python train.py --intermediate_size=1344 --vocab_size=2048 --norm_place="pre" --norm_eps=1e-05 --qk_norm=false --bias="all" --lr_mult_down=0.7 --lr_head=0.00339 --schedule="wsd" --train_tokens=569800000
Each number is 128 + 24 x the weight over its row's rms, rounded and kept within 0 to 255. Layers, rows and columns count from 0. The size above them is the row's rms in percent of the matrix's.

# layer 5 MLP down (transposed), 1344x448, rms 0.0261, rows 516-568, columns 64-127
size [ 99  98  94 104  96  96 101 107  97  96  99 102 102 106  97 106 100  99  99  99 104  97 102 104 105 100  95 103  95  99 106 103  97 104  98 115  97 101  95 105 100  99  94  93 101 102  96  98  92 103  99  99  97]
[[126 164 129 128 113 112 159 114  46 104 117  97 138 152 108  78 113 118 153 137 133 147 123  78  94 135 166 170 133 110 146 158  85 144 115 126  94 113 119 111  97 109 136 131 127 139 145 110  73  71 119 108 141 133 130 128 111 104 115 136  74 137 120 116]
 [156 126 126 163 126  92 155 149 149 141 122 143 106  94 126 148 126 154 162 136 116 121 161 167 116 109 102  81 116 110 116 121 138 166 117 118 122 108 102 144 109 116 125 114  83 129 127 141 119 130 147 138 166  95 121 117 166  99 102 135 117  91 104 162]
 [ 81 175 158 157 109 156 127 110  96 117  99  98 116 132 120 135 114 122 149 132 119 152 115  91 100 131 144 124 153 116 113 123 141  56 140 139 123 118 113 177 127 129 161 129 137 180 128 144 125 132 113 130  97 129 139 154 103 102 144 155 130 119  92 154]
 [148 153 169 164 123  97 152 160  96 107 131 142 104 141 173  90 120  89 129 114 123 176  96 157 126 100 109 160 116 117 130  84 138 135 144 146 158 136 145 114 110 134 124 113 103 148  67 105 155 114  97 136 119 127 134 127  87 131 133 123 146 119 139 156]
 [120 169  74 133  84 133 127 166  93 152 177 118 137 116 182 116 116 124 154 125 148 133 136 113 148 123 111 155 129 122 150 131 136  88 136 112  67 197 110 128  96 176 153 126 129  82 140  77 167 120 114 102 139 167 138 138 113 105  91 143 143 172 128  99]
 [117 147 115  95 114  72 129 137 151 148 127 112 113 122 105 131 126 120 119 127 102  57 110 108 156 146 166 172 106 123 141 156 136 103 141 133 128 156 124 135 136 164 125  96 153 122 119 137 123 161 129 144 175 144 144 117 153 112 123 140 107 115 140 127]
 [128 114 145  59 150 156 150 138 127 148 108 115 171 127 124 117 148 121 124 154 120 109 130 169 131  86 115 138  94 123 130 104 147 130 128 120 134 150 103 122 121 169 127 164  67 106 150 100 113 136  89  89 122 114 102  98 165  97 141  99 134 125 143 119]
 [159 105 144 133 121 146 144  97 129 173 120 135 159 161 164 187 111 131 113  95  98 130 156 102 142 103 127 125 118 139 131  79 136 104 118  86 176 110 120 106  99 137 121 138 138 105 132 126 104 105 130 149 151 105 144 116 123 141 144 140 143 112 136 126]
 [148 142 111 155 110 103 112 124 112 117  99 129 134  75 139 121 112 140 130 141 131 119 122 150 159 144 155 120 121 118 123 123 173 129 157 164  99 100  86 136 141 119 110 100 139 150 116 133 144 131 121  87 121 145 156 144 130 137 157 107 103 154 117 120]
 [130 107 155 141 161 117 133 105 123  72 123 154 141 133 136 144 103 127 155 119  68 143 114 152 130 111 139  87 124 125 148 170 123 138 106 124 149 116  72 125 123 143 118 127 153 122 153 137 120 171 168 110  93 132 142 148 122 158 112 135 108 132 151 127]
 [105 137 134  99 136 144 152 139 128 125 119 106 141  99 152 142 155 127 143 116 155 132 122  89 181 128 126 100 137 144 138 121 150 181 121  95 141 145 157  79 132 132 145 175 137 114 125  65 126 141 111  96 121 105 145 122 128 104 114 112 102 166 132 133]
 [126 150 146 125 142  90 100 125 137 153  85 112 100 174 138 159  99 107  79 123 100 130 109 175  92 148 109 106 116 139 122 158 154 116 131 154 122 135 156 129 137 133 159 156 144 116 161 122 120 155 169  90 141 133 113 152 126 132 148 149 147 151 119 100]
 [119 153 128 142 150 115 114 158 149 124 125 126 127 157 165 106 124 111 118 108 168 132 118 150 156 124 157 118 158 186 197 149 126 118 144 122 106 150 104 130 122 171 114 100  91 112 108 123 113 144 168 120  82 161 128  93 120 100 137 170 160 100 191 114]
 [125 110 114 121 144 153 167 161 147 159 149 132 133 105 139 134 151 133 137 101 114  96 119 113 111 134 109 163 133 148 104 108 156 125 167 119 107 120 135 114  73 130 121 152 107 135 139 114 134 109 106 118 150 165 118  95 141 107 158 116 166 137  93 170]
 [143 162 128 143 109 111 120 165  82 123 101 150 125 107 130 187 135  88 112 166 130 108 101 147 156 158 137 108 149 117  74 128 151 129 131 158 128 131 156 144 116 106 124  77 134 163 129 180 143 150 189 141 110 144 171  84 146 160 112  92  87 113  98 133]
 [153  94 100  95 107 100  96 109 128  85 159 128 162 121 115  93 157 150 119 150  80 113 117 149 172 136 137 105 150 134 128 128 141 140 111 127 108 122 113 129  84 120 104 145 135 145  97 130 112 127 178 100 151 135 130 117 134 111  97 112 126 129 143 136]
 [138 143 127 138 110 118  67 145 148 142 103 137 131 143 106 133  95 108  90 152 146 122 163 118  66 134 143  93 119 113 159 123 111 100 105 144 107 129 153 144 135 125 151 109 127  99 112  86 102 127 167 124 138 148  87 136 129 100 122  88 134 149  86 140]
 [105 112  91 128 158  99  99 164 157 134 136 105 145 124 112 156 110  90 131 131  93 127  83  82 131 171 115 134 119 125 144 136  97 117 111 162 127 106 173 116 133  96 100 141 129 118 129 120 126  90 142  94 110 100 130 162 123  63 150 119 155 125 158 128]
 [114 128  85 116 157 171  92 137 141 119 129 126  95 127 118 125 136 138 121 151 107 137 126 129  96 105 142 110 129 145  88 110 152 129 140 152 162 156 120 100 151 110 124 121 166 114 115 129 135 145 125 168 175 111 157 116 156 100 131 141 127  81 110 116]
 [129 138 154 141 102 123 129 148 127  98 139 173 120 126 118 148 113 145 116 148 177 134 112  86 165 157 153 133 146 122 113 122 143 133 148 159 162 173 135 156  99 111 122 112 119 144 139 133 146 128 143 102 140 141 150 140 172 144  90 119 133 155 127 159]
 [105 121 147 145 120 105  74 164  83  83 146  76 125 132  85 163  90 144 109 135 128 106  83 117 140 125 106 139  99 140 120 138 110 182 126 110 122 150 193  90 102  77 156 182 128 138 157 129 141  52 136 138 132 123 161 123 113 117 195 140 143 104 100 134]
 [163 143 157 159 148 161  92  70 127 140 104 104 106 191 130 144  93 166 104 137 142 123 155 124 134 123 136 112 120 119  83 121 110 128  86 151 161 109 108  97  82 129 107 100 157 123 147 119 119  94 161 170 158 116 102  64 140  87 140 100 125 111 123 137]
 [115 147  94 112 141 131 104 115  95 147 175 163 135 114 116 131 119 103 132 109 153 131 124 136 124 124  84 101 152 132  52 122 116 120 130 156 129 117  85 127 132 114 141 140 103 127 127 156 121 126  96 137 145 117 133 101 108 151 138 111 125 120 143  93]
 [157  95 127 184 173 134 159 165 124 111 146 116 124 150  97 116 142  65 158 142 128 139 129 167 132 135 164 175  99 141 104 130 121 136  99 140 169 155 131 119 128 120 151 131 128 172 173 122 117 130  81 158 161 125 124  94 105  91 132  85 103 119 156 106]
 [117 168 135 161 104 130  87 120 129 118 142 187  91  97 121 137  80 138 151 138 113 110 111 159 144 173 116 143 165 165 136 164 164 177 119 125 119 114 122 145 163  94 132 186 150 148 117 104 122 133 162 133 115 124 119 134 144 102 151 140 146 117  77 132]
 [167 142 168 131 116 163 105 111 156 154 107 126 144 101  87 163 121 115 143 102 135 126  69  88 101 103 160 151 109  92 114 131 137 130 126 129 124 135 139 134 159 109 127 136 112 130 134 139 153 114 143 145 105 164  73  88  62 113 120 122  81  86 136 155]
 [135 129 129 112 171 131  97 104  84 145 129 131 117 135 167 146 154  99 102 109 155 158  91 121 108 113 137 162 157  90 118 108 146 159  97 132 103 110 152 132 120  94 119 137 126 162  93 114 126 109 156 126 141 124 123 114 108 150 155 137 124  91  93 125]
 [121 104 122 151 172 146 155 125 106 128 117 107 165 105 135 108 125 142 111  95 183 158 177 133 130  66 107  90 134 115  68 100 138 145 129 139 161 110 102 126 125 135 106 128 121 154 143 125 118 108 107 148 149 120 182  81 145 119 136 127 151 138 114 158]
 [ 92 142 140 111 100 102 146 120 162 133 121 103 143  91 146 156 152 143 149 108  95 106 155 160  86 131 141 109 109 121 127 147 153 149 149  76 131 113 156 127 143 122  65 119  85 124  84 109  88 131 162 117  86 165 132 113 168  88  89 144  86 114 163 136]
 [121 108 144  83 113 113 106 126 147 122 148 172 141 111 136 157 149 139 160 133 129 133  93 106 108 116 159 118 123 132 110 142 112 142 111 146 144 154 125 122 127 126 123 110 159 127  79 157 133 126 106 143 102 145 107 128 102 141 158 129 103 161  89  99]
 [ 81 139 139  69 112 121 114 124 143 116  96  90 106  76 156 116 152 125 161 158 154  98 142 114 134  94  96 105 201 166 174 152 154 111 160 156 140 129 117 160 108 182 125 174 126  61 101 122  99 134 115 155 130 128 183  93  79 167 116 104 143 145 120  91]
 [166 100 141 112 137  87 115 111  80 118  83 114 109 127 153 120 170 158 142 141 142 102  73  95 130 157 145 129 150 130 202 102 143 115 134 151 190 134 130  86  73 113 149 141 122 111 146  92 140 115 130  99 128 141 137 161 111  95 117  98 127 106 127 156]
 [114 143 112 148 124 157 133 123 105 121 128 170 158 123 141 100 123 130 157 116 115 133 104 110  70 144 145 102 106 102 109 114 170 172 124 121 128 107 138 136 165 154 184 102 101 101 101 104 139  88 166  77 155 130 162 111 141  71 117 107 131 130 127 115]
 [123 120 101 120 163 119 112 138 145 136 134 144 111 142 123 127 142 142 151 141 130  62 195 122 161 157 111 128 145 139 127 138 128 130 131 147 111  91 156 127 151 137 142 151 122 100  85 131 108 121 149 111 139 107 110 106 143 101  89 114 162  88 145 123]
 [179  92 160 146  57 136 123 153  89 109 118 146 147 166 124 175 127 149  72 109 126  91 162  93 111  90 155 178 131 112 152 142 165 133 119 116 140 144 114 128 153 112 175 166  75 108 169 120 115 166 132 120 101 118  93 121  88 124 102 114 108 108  94 149]
 [118 161  76 120 167 135 107 106 137 158 103 141 114 108 118 161 165 126 110 138 148 189 129 136 119  90 153 132 141 158 105  96 148  67  95 165 125 142 118 140 157 147 129  79 111 132 156 115 142 116 119 113  88 105 103 137 152 135 110 120 155 123  95 128]
 [109 137 138 134 100 130 102 117  87  76  85 126 111 118  83 115  53  66 155  94 168 102 118 143 139 125 152 141 109 106 131 116 125 134 184 100 123 141 141 120 125 189 174 118 147 139 184  99  91 142 133 128 105 104 127 124  83  80 123 122 174 124 114 139]
 [143 149 154 132 139 128 134 140  93 120 149 107 160 136 131 138 123 110 143 166 150 146 171 122 143  69 125 144 124 100 141 128  98 133 129 118 108 113  75 147 134 111 128 160  88 126 115 111 164 184 161  65 161 104 102 150 127 160 131  98 136 130 121 176]
 [123 106 180 115 129 129 121 142 114 110 114  96 138 107 128 155 108 119 108 131 127 120  92 130 120 152 127 114 108 170 146 141 112 160 107 117 181 114 118 110 156 125  86 187 141 136 115 153 129 110 132  65  99 175 124 109 135 140 182 104 110 127 101 140]
 [114 148 148 139 122 140 121 138 139 122 168 151 126 162 129 197 134 167 117 107 124 163 159 185 130 146 136 155 119 133 108  67 106 135  91 103 128 111 170 120 139 108 130  97 100 182 123  88 116  95 153 134 120 134 190  80 154 182 119  76 143 100 143 110]
 [173 153 115 112 115 150  73 116 127  89 156 148 125 127 163 127 177 117 142 104 124 107 144 123 125 167 117 125 112 115 144 156 119 150 151 127 129 122 115  89  91 174 139 154 141 135 114 102  89  86 184 102 129 148 159 137 158 133 138 154 194 129 117 207]
 [ 89 132 116 126 131  98 119 106 147  91 145 115 138  94 116 118 142 138 136  96 100 149 133 169 107 144 175 114 128 139 133 119 126  95 110 116 113 123 123 164 168 150 105 128 122 140 105 120 141 142 131 109 133 119  88  97 129 113 101 136 125 143 140  95]
 [132 141 135  71  90 126  95 119 165 123 171 108 104 166  75  99 167 166  93  99 128 157 119 144 144  98  89 118 142 131 150  94 129 150 137 119 108 100  98 118 158 123 169 102 141 134  99 122 150 130 125 131 151 157 161 196 124  95 132  84 100 104 119 116]
 [142 136  81 101 115 159 133 153  96 141 131 162  85  99 112 176  99 117 122 109 112 164 126 116 158 119 103 133 135 167 124 109 145 119 137 151 134 140 105 141 126 141 125  93 121 129 114 124 112 166 102  90 112 177 126 113 111  94 110  98 149 122 115 133]
 [122 143 140 113 140  91 105  66 164 123 106 122 156 157 117 135 126 127 106 123  98 167 115  74 127 113 144  92 161  99 115 165 133 127 127 135 181 181 147 114 138 116 131 134 128  96 117 163 145 136 135  69 125 101  94 169 148 157 138 136  78 126 144 170]
 [152 104 157 126 123 113 148 180 100 129 122 135 109  97 136  98 154  58 112 151 191 164 113 131 115 122 108 125 112 106 175  98 111  93 159 132 131 162  98 152 133 127  73 140 122 108  95 146 175 126  93 164  88 127 132 150 150 146 154 142 119 130 178 104]
 [134 147 138 104 106 158 115 110 159 120 134  86 122 101 127 133 180 144 106 132 136 117  99 113 148 166 138 100 142 142 118 173 108 112 128 136 138  99 130  71 118 122 137  66  82 109  98 132  79  90 111 118 116 135 129 122 111 156 108 143  83 131 143  81]
 [173 117 151 118 152 124  69 125 143 133 135 144 160 169 139 140 121 125  82  89 100 147 118 138 112 134 120  93 142 142 143 140 109  95 115 134 145  96 167 127 118 126 139 113 153 138 128 111 186 165 124 122 130  86 104 112 154 151 102  99 146 158 108 130]
 [133 141 183 116 134 101 159 122 122 133 139 110  63 145 167 153 184 140 133 147  90 171 124 132  83 127 119  87 113 150 154 127  89 140 101 143 101 157 100 135 117 118 118 151 114 110  75 114 151 121  82 138 146 125  95  59 146 106 180 113 158 115 155 137]
 [121 155 116 118 140 155  90 168 132 141 111 117 156  85 122 136 133 116 128 153 112 139  99 111 106 121 121 102 122 152 135  88 132 140 120 138 164 126 114 148 152 193 125 120 144 188 156  98 149 146 156 112 112 132 131  99 100 131 142 126  96 150 145 136]
 [103 162 178 138 106 133 118 125 152 113 121  89 151 105 110 113 126 170 124 143 151  84 119 109  97 150 151 140 124 149 145 122 178 106  84 113 127 121  89 113 118 185 140 124 108 108 129 142 104  96 142  85 116 116 142 105 142 117 151 112 100 169 144 142]
 [108 124 143 135 159 158 146 133 119 136 104 126 147  99  91 138  94 145 124 148 122 119 130 171 148 113 138 137 140 122 149 119  75 115 148 108 138 128 103  87 125 120 141 159 141 103 155 117 111 131  91 106  96 116 132 120 101 107 155  50 134 141 152 152]
 [143 150 113  81 148 139 137 160 109 107  78 100 116  86 146 139 127 161 118 120 125 149  90 127 146  93 154 114 100 140 130 129 132 138 145 121 139 115 102  89 101 127 150 110  90 136 144 128 111 149 103 119 109 121 172 122 122 150 157 191 133 112 125 176]]
# layer 5 MLP up, 1344x448, rms 0.155, rows 517-568, columns 64-127
size [ 97  96 102 101 102 100 102  92  99 103  98 103  99 102 106  97 100 100  94 110 100  97 104 104 102  94 101  94 100 102  99  97 103 105 107 102 103  94 110 100 100  94  99 100 107 101  97  92  98  93 101 107]
[[106  68 132 167 135 128 145 159 163 144 129 138 150 178  95 109 173 136 128 138 118 117 118 119 147 133 154 152 106 105 160 123  68 134 154  96 146 157 145  83 109 133 133  85 130 105 152 103 132  84 155 159 125 157 109 148 114 130 138 146 125 129 124 122]
 [158 132 101 128 104 106 173 131 121 129 132 114 102 116 162 111 153 121 115 144 134  80  92 125 151  77 142 118 129 142 141 116 112 123 140  65 114 137 132 140 110  99 164 160 142 130 124 122 131 163 116 119 146 139 118 100 138 119 148 150 109 148 163 126]
 [167 144 102 128 132 147 116  98  83  92  92 133 119 127 113 141 107  93 128 144 152 138 116 131 123 151 141 112  97 164 148  98 114 117 118 118 126 117 123 125 123  97 141 106 132 133 143 109 129 137 107 118 117  90 142 190 115 117 119 136 153 103 129 112]
 [129  35 158 141 114 108 144 102 157 127 147 139 112 146 107 105 146 129  99  91 159 135 143 106 150 139 150 135 119 134  94 156 118 153 104 149 135 108 143 130 133 106  94 118 143  94 115 114 116 152 131 195 110 111 181 134 133 171 138 118 124  96 125  97]
 [127 120 150 124  87 129  90  89 154  98 157 160 150 130 162 146 123 147 142 136 106 125 117 109 137 149 122 145 142 100  95 157 126 123 147 134 137  96 130 139 146 136 136 118  81 152 125 132 114 144 129 126 138 137 151 152 189  98  89 130 165 154 136 143]
 [129 137  96 132 118 172  89 114 126 175 140 140 119 101 162 105 143 100 109 109 150 114 133  96 118 139  89  90 168  98 162 113 116 130 122 137 143 111 154 153  91 131 108 129  74  93 142 158 165 126 126 110  98 124 132 157 131 116 108 129 115 143 129 136]
 [153 136 114 103  90 128 111 153 162 135 135  94 126 130 192 116 137 108 113 118 149 116 119 103 101 150  87 132 121 104  99 132 105 113 151 110 149 114 116 116  65 133 151 108  95 136 126  96 149 123  99 119 142 156 135 128  99 121 150 101 111 138 144 115]
 [108 145 107  82 124 115 141 141 117 177 149  82 113 134 135 149 105 118 163 146 133 167 114 150 141 101 154 134 132 119 142 156 160 164 101 137 170  87 161 133 125 142 129 125 130 122 113 143 130 139  90 138  92 110 107 121 106  69 170 142 129 169 109 154]
 [119  92 136 138 107  79 147 131 139 158 155 110 167 101 103 168 155 118 146 110 159 137 108 156 170  99 114 167 171 115 145 156 145 141 124 120 114 179 165 122 125 161 131 105 131 107  74 107 117 116  97 133 141 125 138 110 137 119 168 102  97 112 118 114]
 [157 110 124  91 131 150 133  96 113 161  86 136  77 116  91  61 115 152  81 154 149 173 128 112  70 116 158 134 171 141 127  96 153 166 116 110 157 110 166 128 151 101 127 139 163 144 153 127 130 117 153  87 165 117  76 167 171 143  98 150  75 153 121 101]
 [144 131 149 125 138 157 112 161 124 108 142 154 122 159 162 124 120 119  80 105 144 102 156 102 125 136 108 137 161 135 141 145 163 102 171 170 139 166 139 136 117 131 121 134 114 151 124 148 135 165 134 104 143 109 101 146 132 153 125 105 129 106 109 129]
 [119 127 144 122  90 109 107 144 110 131 112 126 141  94 145  87 125 130 131 114 104 121 100 133 133 128 149 119 109 124 106 138 142 117 140  90 139 155 176 157 122  93 114 145 132 139 135 162 134 141  89 113 124 143 133 131 150 144 140  99 187 130  97 116]
 [111 166 116 108 179 108  85  93 125 133 123 158 132 139 128 165 161  96 137 141 128 163 172 104 214 124 113 144 129 138  74 116 146 149  54 157 106 133 112 142 139 151 135 147 137 188 135 145 131 134 114 120 133 128 171 166 134 137 119 120 133 115 127 152]
 [154  93  97  87 167 111 132 118 159 136 145 135 125 144 143  80 164 136 142 126 101 158 131 116 156 123 140 138 109 153 108 150 128  95  92 112 195 132 108 116 130 141 131 140 145 131 103 150 107 106 135 156 129 146  85 118 106  99 145 127 112 130 103 133]
 [140 161 115 125 159 113  70 136 132 115 124 138 112 152  95  93 138  88 135 132  95 116 138 128 113 111  95  86 161 136 152 137 117 132 130 120 143 172 133 107  83 111 134 123 193 154 143 102 129 139 112 141 125 144 131 141 130 103 116 137 126 133  82 126]
 [113 128  98 154  94  97  68 111 134 131 114 121 119  77 128 137 153 128 130 122 163 127 129 143 136  96 162 145 116 134 138 126 111 111 147 130 102 118  87  90 157 137 154 138 112 171  91  66 141 128 132 160 134 129 154 131 136  94 118 157 133 126 138 164]
 [118 112 118 121 155 175 168  99 103 165 112 115 112 153 141 172 144 149 168 104 116 132 105 112 159 150 128 114 148  96 118 134 174 135 153 147 130 158 147 104 104 151 152 146 100 125 116 116 152 143 114  94 136 101 125 114 161 164 101 118 134 150 123 146]
 [107 173 126 101 123 123 122 140 154 103 150 150 148 130 108 149 165 109 127 161 159 117 123 127 131 158 157 159  99 124 164 144  91 115 137 145 129 120 131 150 145 158 124  69 104 132  93 128 104 115 134 159 117  89 181 167 138 164 174 111 123 151 178 151]
 [113 129 151 153 117  99 111 123 140 141 142 118  85 141 123 122 135  69 124 128 147 151 148 171 156 152 108 111 107 196 145 169 131  95  93 141 133  91 160 148 135 117 123 125 155 113 167 114 141 111  91 112 145 119 176 109 123 123 132 110  99 121 115 118]
 [155 118 123 109  94 111 105  94 120 102 129 126 161 159 128 128  85 115 129 152 151 111 114 112 163 127 101 154 157 130 122  78 141 109  76 133 127 173 146 166 126 125 198 149 140 129 141 119 183 137 145 126 110 134 150  99 103 143 150 148 163 161  96 154]
 [ 92  71 116 110 152 164 117 148 122  96 178 150  86 143 103 125 175 137 103 146 147 142 128 148  97 118 128 103 131 142 140 132  96 178 100 106 129 157 157  70 103 123 116 110 129 151 110 130 138 116 180 134 115 163 150 196 102 140  88 157 134 107 128 140]
 [108  81 152 121 122  91 103 126 100 122 117 146 124 107 120 129 165  86 105 118 161 121 115  65 170 113  84 143  80 107 147 151 159 173 161 131 115 128 139 138 169  68 129  99 105 147 101 124 114 149 146 135 105 108 133 147 106 158  98 135 122  79 130  87]
 [144 132  85 126 151 162  83 120 157 142 117 143 129  98 140 167 137 130 142 156 104 103  98 115 120 160 103 126 122 122 143 145  91 117 192  89 103 135 113 110 127 120 165 151 114 116 130 126 106 104 103 107  99 137 105 145 132 131 111 141 140  97 135 110]
 [106 171  99 116 156 131  93 151 134 134  95  98 141 111 134 162 115  74 136 123 131 136 151 102 143 159 142 172 110  92 147  97  95 134 152 134 160 161 139 122 113 146 116 116 107 129 152 118 173 111 140 127 150 147  95 132 123 134 128 184 104 147 103 127]
 [114 130 136 105 110 141 116 121 124 119 151 133 121 159 130 105 169 123 100 182 156 103 125 154 139 143  86 111 133 115 107 133 169 120 118 140 166 107 134 175 148 124 112 126 147 120 155 151 121 130 169 117 113 122 101 135 127  80 134 130 146 170 114 117]
 [105 112 149 132 133 150 139 131 126 104 146 109 122 115 169 166 170 126 127  99 134 122  96 111 116 142  70 186 108 158 143 105 147 133 122 148 127 117 158 144 125 143 141 111 127 145  74 123 114 118 126 130 139  88 119 141 141  96 161 134  65 119 169 148]
 [119 121  95 103  99 128 146 106 167 157 149 145 153  68 128 103 127 126 117 148 119 129 125 140 111 124 134 151 112  70  79 104 122 125 126 142  83 134 122 111 111 109 173  99 152 133 101 128 131  98 154 127 143 147 136 116 160 126 148 152 113 141 141 134]
 [144 139 110 102 105 108 118 112 103 133 134 126 134 101 146 124 125 120 172 126 112 126 104 104  91 127 168 109 128 130 132 112 118 125 151 153 149 136 145 128 139 118 116  83 141 141 109  94 121 180 114 124 195 189 133 166 126 162 123 162  79 110 119 155]
 [125 101 149 160 145 108 129 115 133 139  77  84 120 150 103 131 123 145  79  96 136 118 136 146 144 119 139 140 136  94 168 135 159  97 108 130 158 118 115 105 121 107 146 127 143 141  85 101 119 115 157 134 151  96 177 136 135 104 171 166 139 127 121 111]
 [117 130 101  82 164 140  99  90 142  95 105 131 144 118  82 150 111 151 116 140 101 120  97 146 112 140 137 111 137 140 134 115 194 150 120 125 137 130 127  84 111 125 126 111 112 143 133 133 140 132  95 138 116 131 131 123  93 141 117 133 129 118 152 127]
 [136 128 132 123 105 121 122 139 134 116  79 148 139 128 118 118 167 146  83 138 152 171 167 151  75 135  89 158 101 116 104 104 166 134 107 107 163 135 186 117 123 141 138  83 101 117 101 118 131 152 109 116 128 150 130 127 147 125 126 113 126 135 126 160]
 [143  95  97 108 138  80 129 116 136 102 143 109  94  99 133 110 104 111  82 113 102 120 137  86 172 114 135 141 167 137  85 114 145 135 116 146 111 174 142 115 109 144 130 143 130 150 115 134 133 146  71 127 151  93 136 154  88 115 128 102 117 117 113 127]
 [102 126 162 148 102 103 113 175 112 127 144 152  95 122 140  99  60  75 120 149 124  95 148 121 156  96 124 104 127 130 150 167  80 145 145 148 125 150 114 106 184 123 116 100 149 119 139 117 117 137  99  95 134 110  96 120 120 137 125 123  78  72 118 141]
 [108 176  98 125 155 161 118 113 139 110 134 117 107 140 144 138 129 121 171 128 118 129 118 120 173 154  94 137 109 145 147 129 131 136 127 149 119 148 142 114 122 111 124 128 132 123  95 149 145 129 142 152 152 121 139  82 136 152 132 125 160 106 126 111]
 [120 121 137 119  88 124 127  88 107 115 114 159 138 142 122 121 116  75 185 150 135 156  92  88 144 157 122 113  93 143 139  90 149 158 132 107 137 114 139 176 174 133 103 109 135 103  73 137 132 142 129  96 140 148 139 127 108 153 162  95 118 170 131 142]
 [147 130 115  97 163 112 123  99 130 151  89 122 169 111 117 137 149 127 118  62 115 110 118 156  83 116  97 110 128 133 136 146 127 126 135 103 122 136 142 147  95 162 183  90 111 128 124 165  94  98 129 102 120 143 146  95 159 124 136 161 162 116 121 101]
 [130 135 125 137 127 123 153 154 127 140  79 112  97  89 111 150 113 167 121 130 149 129  78 162 122 100 131 100 127  75  91 140 116 140 100 125 112 108 125 133 119 164 130 120 156 169 131 102 102 110 149 131 159 158 142 134 140  94 101 126 110 122 144  82]
 [112 113  81 157 134 163 130 132 112 169 146 130 132 119 106 150 124 141 176 104 122 125 164  82 144 147 130 125 139 137 133 136 114 124 168 111  63 143 101 100 116  79 162 112 160 117 134 115 135 141 131 144 144 107 124 147 127 101 121  82 110 146 149  63]
 [119 112  98  91 102 101 159 111 142 165  80 176 143 148 152 137 135 133 111 152 184  95  74 114 175  94 116 147 132 127 146  66 164 135 129 139 137 147 116 102 141  77 136 104 116 127 158 154 132 126 152 105  70 111  69 119 149 143  97  96 122 124 114 139]
 [135 127 128 147 113 117 104 139 134 144 143 111 157  73 124 106 124 117 139 108 130 144 153 112 132 118 158 126 130  75 129 127 132 106 132 123 137 119 154 167 134 166 145 130 172 123 149 116  77 119 123 153 108 150 106 125 101  95 128 124  94 158 150 117]
 [ 94 133  88  96 176 109 122 103 146 111 104 127 146 144 170 168 110  84 131 108 137 164 129 100 108 101 132 132 119 110 118 153 118  90 135 123 105 135 146 153 115 120 111 121 211 167 133 168 143 142 142 122 140 137 121 131 117 137 147 146  87 118  90 175]
 [140  96 143 133 148 169 152 153 127 104 159 139 114 148 148 132 147 152 171 104 131  89  84 115 125 111 135 133  97 131 121 156  76 118 112  73 164 133 138 132 179 127  78 129 150 109 114 117 112 144 130 159 134  80  97 103 117 134 197 138 140 113 111  95]
 [148 103 157 139 129 105 133 136 119 126 101 109 136 117 146 118 149 162 108 138 112 136 114  92 128 135 142 137 131 163 132 127 114 134 196 104 134 131 157 120 145 161 127 122 111 132 175 109 149 140 119 161 155 126 111  91 137 136 104 111 128 160 149  89]
 [136 150 141 144 146 123 101 101 141 142 105 153 144 123 148 135  98  85 130 130 135  82 163 145  95 105 147 141 112 132 110  99 124  95 115 147 155 110 145 151 132 136 127 100 130 168  95 148 176 135 172  93 158 112 144 153 153 163 108 113 128 125 127 164]
 [ 98 138 123 156 136 155 133 110 125 131 137 162 141 153 148 116 142 125 133 178 144 160 130 130  70 130  99 123 102 144 141 147 156  90 173  84  84 135  91 143 121 133 152 127 179 131  91  92 118 151  90 110  79 155 118 153  93 114 145 116 155 128 147  78]
 [ 74 150 163 144 119 130 143 112 148 111 162 114 201 137  91 134  93 154 129 131 116 141 126  93 136 109 103 144  96 119 113 128  93 133 168 139 158 119 135 135 159  96 125 174 138 114 116 106 145 153 138 109 131 151 128 136 131 143 140 114 135 141 100 148]
 [106 119 112 108 123 131 151 135 176 169 154 161 147 117 136 150 120 121 176 114 128 133 134 148 151 155 145 156 117 144 117 105 117 142 155 161 149 117 124 149 120 157 107  87 138 121  78 148 104 191 102 143 117 156 117 145 147  87 126 118  85 156 149 136]
 [105 143 177  81 113 151 132 130 102 118 102 151 146  85 119 136 124 105 125  96 106 149 153 135 162 137 108 130  77 131  90 116 133  84 139 122 149 118 129  96 169 123 121 100  95 134 143  80 102 104 122 120 142 151 142 158 159 155 142 133  82 146  97 123]
 [108 161 134  72 116 121 143 118 122 162 138 156 119 141 151  80 128 148 131  94  93 126 181 138 114 129 118 112  82 122 124 136 125 112 113  73 147 175 129 148 109 153 142 111 119 147 114 139 102  93 115 171 139 119 139 132 106 134 181 162 187 124 100 114]
 [127 115 133  99 104 119 133 149 129 180  89 149 131 126 133 108 128 147 154 106 153 158 136 122 104 106 112 145 127 133 109 142  95 152 131 137  95 150 125 138 118 126 127 130  92 121 137 149 129 171 135 181 166 115 110 139 120  90 161 145 168 139  99 122]
 [118  97 113 135  85 138 166 138 150 139 133  86 155 149 143 114 139 132 128 128 127  61 180  88  93 148 129 114 140 126 174  94 116 128 139 129 146 128  63 165 157 116 128 147 143 100 130 104 102 138 116 111 111 151 133 123 126 125 130 138 168 126 147 122]
 [138  98 145 152 150 120 117 121 121 146 108 136 150 100 113 137 106  94 117 131 121  91 153 150 139 115  81 143 140 144 104 105 123 130 206  92 110 147 128  95 138 101 177  89 126  79 118 153  95 132 104 109 128  98 105  85 115 135 130  76 118 110 110 129]]